python train.py --norm_eps=1e-06 --positions="learned" --init="normal" --beta2=0.95 --lr_head=0.00719 --schedule="wsd"
Each number is 128 + 24 x the weight over its row's rms, rounded and kept within 0 to 255. Layers, rows and columns count from 0. Numbers have three digits each. The size before them is the row's rms in percent of the matrix's.

# layer 3 attention query, 256x256, rms 0.0484, rows 51-72, columns 128-255
125:127127102117129100146116103149127137105117128140152149152116106111154131171145119144186131115130178129093133131145092138111150143101157106130179077112152081092122150098089122096136138140137113127110109133122107147129157111120116134140113145112161189102144161133143120132108139134140088116059104171152154134083133165108096172133103136140112112106140104140128131116095117122162151102160
106:114114161163133141132127121124128146125124117130120127124117137131100117114131126122157183124165126144149140122138160097129116122176107144105139136057174114112118086159117142131092144106120114119151121112134140148130113161109103117164128123153166117132140109136162202109132136175143083175117134165116139156121141112147143161180099079097142183097153081102114114123090148158136137131099
112:170128103158149153148134102158084172113113087140118137115120116122169125129157098156141143172168133135122152133105152161165153092120139121126145111170148144087172155118082138134149125120106159113139116139143145144151145121154147148132112116154123138143114127132105140146115124143128155133114118140128156104088122138140129125143120109138159128141092163122116121141128169091132165128134
089:134103097152122110128121126137116112105090113130128116114113159160150131125128121087136131151117134145160125136125155135148165140104099140115117136148123124154116149129110090126143147150105157143077081130145102196146165142116142113136063064171165127117130088129141099132145138178155119160099140119115129133111088108118088169114121153122119124144163102156109105141112135150139117145113
108:116150156139149128090145032111116148114180149127104105144162116117076149126113137140099120120113120088113160138150141123153140147154136143130142125090127117120136149139158162147141132116126134112152111139090080122119111139117082159115128101103134071127116121130112145113144133149150049144143129155176144168116122100137102131162120122091147127139178131088123153133127137158109136101132
099:142139098129112109158110162133129113134108089113143151131134132156168117096149109147117109143123133103099061151119117096130180140129095110129135142147075120111119111096109132102148143114152138065111172139145124128108160126109115131139166132087167107110161137152105112099118135140130200079140099083150114142125152125150144128138161137169136134163078108168145162145146120101124180147160
110:145105158178129130125100178101088116113143091121127125156127167073130123118167133141173140139145114158139105079125126136145096136104074156147142121149138129114118108181062156167113150194111095108136143135095160136149130163105135095132147126172174157121108113100172138120111112144146137147153108111160156112103159111171142155145098110121109142095146111147143128089144133130106162104117
102:191109124116133111133086109122107094130077134158131163109144128152168094089147142158112150118140114143141106143101130107156082147154123096117126138137135132119117101132108153124108134099107112111147096122149152127131157117145129109172126126167106140090158104154165100110143146154086171126145091122097170072099133178169117148139130117142115119113163130151091157125135106121137131132124
116:122125088145104105140130091159111127147109113148154123134141143126178127097114142145169138117145190132129116104163075130094134115177147113118185110113109109112135150178117096112146128136153144147144115133109139139148130114126116131110109154121122146141133118119182131107081146117127092162094116141130172101083120108167091126133119134165132159086190139125145146101126148124145166127147
114:139083095112130087147139094164100130145125140164145141151136134130118159150117120129191096147120124109114126145142089172097111107112146129156171123144112095095105160133107099126149104100094144124142120106121114144145141135121144121135113120120159153147094127111128103100066172097153091156068100131135185103093119105143100169135097140146141121117167129126161148125130127121138162130143
105:139133154119143121110078186142177134125108111158118149153118147156133129119154116120117161134126119106141128155101103135125143113046072160119115151119118144108126111100147091133111147140173127140103148096115129129164136141152135123144089093131142129129176153155084134147119128175090117125164119121118143111115145177114113163097111057119131115133165139151148105130137122160079121149115
106:128138125110141115164161137094092138140101144130133121137156096098118115096110113131147159132140150120142113101146101091150127111132144116102140124147168118122155141122153132093123180142131114120113143080147138146133139127134125150102134137092151109140123127135132135145102107179137132137133110133168118091131141133101165043152141126084165149145148128162106114110120157100103123124155
106:098134161068139145114134150099149111104131109147108109084096084090107112139118130110127170081112158145169137136119135121131108130133128150158125132157128098134141121146146127102112124119129141115133126112133126150129086113107140148112121161122153120077160108066145125124131084123123115102135134144129117147125166124147162030121148144069119116157123130132119119102146127116129145082131
101:162160086099118151149134084160144112138126145139164101111134140125125089088107127130125144088087149098130149139121161103140111145127152127136107108074159122077091089139149173122176107154149112124169128131152122132114109124129113137135127104076122124138120109111180134130125119084130152148141171121120110115098152100138122082145116146144125139142107168127103124128118130109143139112159
101:118145148086147133115115143145152136123133169144119120125121073105117127074102120173146128116113166106156132156149114049159138108114145121122144104087130105111138165123180116105151141109143137125168141119140100102130068164141098154132139154140138142117156209106104163123123111150133115123123134166109144140141177163096187115093139126088130124131117140169137120103124108125127118127115
086:135120086079171199122117120111157149127140157115123080129117161117167163129130120101092121126163132137142120113131122153163162151091151142117105111068119121145159139101177160116162128151151137128135091159145098128170098147133128108118074129121145109115137079081104103133123134112165108115078137137093110152111146126101141119127122136144123093145154116161105147097144185126161138134107
096:111087093110103090127125111127121143131138111099135111129144140149122148149105129115126144127069120139134131134162149124114141098074142124162124139112093111142172116109135147135127112124104122129133123123128071137145124129161078156151135117128117145132143153120145159104112108129144139113124161131127136124112134157149123138150139098130102192145129115190178123126105115135116141111155
098:155123114180147125133137103147109108152141169135095136139154104139125155122089137166117129115143098150145105147113178146128091130109141125136126140143144128134154101138132129125154119125103122147138123141117137122100084136119131136121121156123120127166136153127178165093169157111129126138105143154098149137123105092090118208143119136106140149108141163143086139149144122121144107116139
104:157113101118118119175121094148099080109096111139103161112139133119135095089106143133114122143138120113128128119107100124125113149094123103151132151163148152128154138094122135085143130145108155141144093110119142077140134145140135156100162144132127152126108150102136078125097142125138152108094088102101134110125116104167147113106115130147132122153074132170131147133154105122161115098152
100:142129107124121112120153151127156122123161098127114124141131126100128156113102112100117157094115129129114124116136146102144147129145140145161129164089136158135149156197169173138164120120175099125112121176071161109107082110163118151115184168113134125134120138145104109144113122138119095156152166119124120158163129116091153113107146147138107113174173107116105127112160084136119112153117
105:159156154135162130178152164153176150125101139108145145121105096128136127089093121130099137087145145113137153163131118081168141156184133123165173117119109115150130092136141092128160121105113086154159162123124140148111091104137139138134157148128090123089153173117062127162142110118109110128143112138118097161123130128101115127150115097217154140113097170119105133127112109116130097127124
108:127115095121139113141129146147122155131097130109178138177113132149151104162125161150149129158105120142087154134131113139178093105129101127126142119142151110112112123092102114128164138122097163157139112119158124133188131126118134098138136125162139162140140118137159131120148129145125184102099121150132148097130184142143115134071119165114095128144109104133110135179145157123141146122132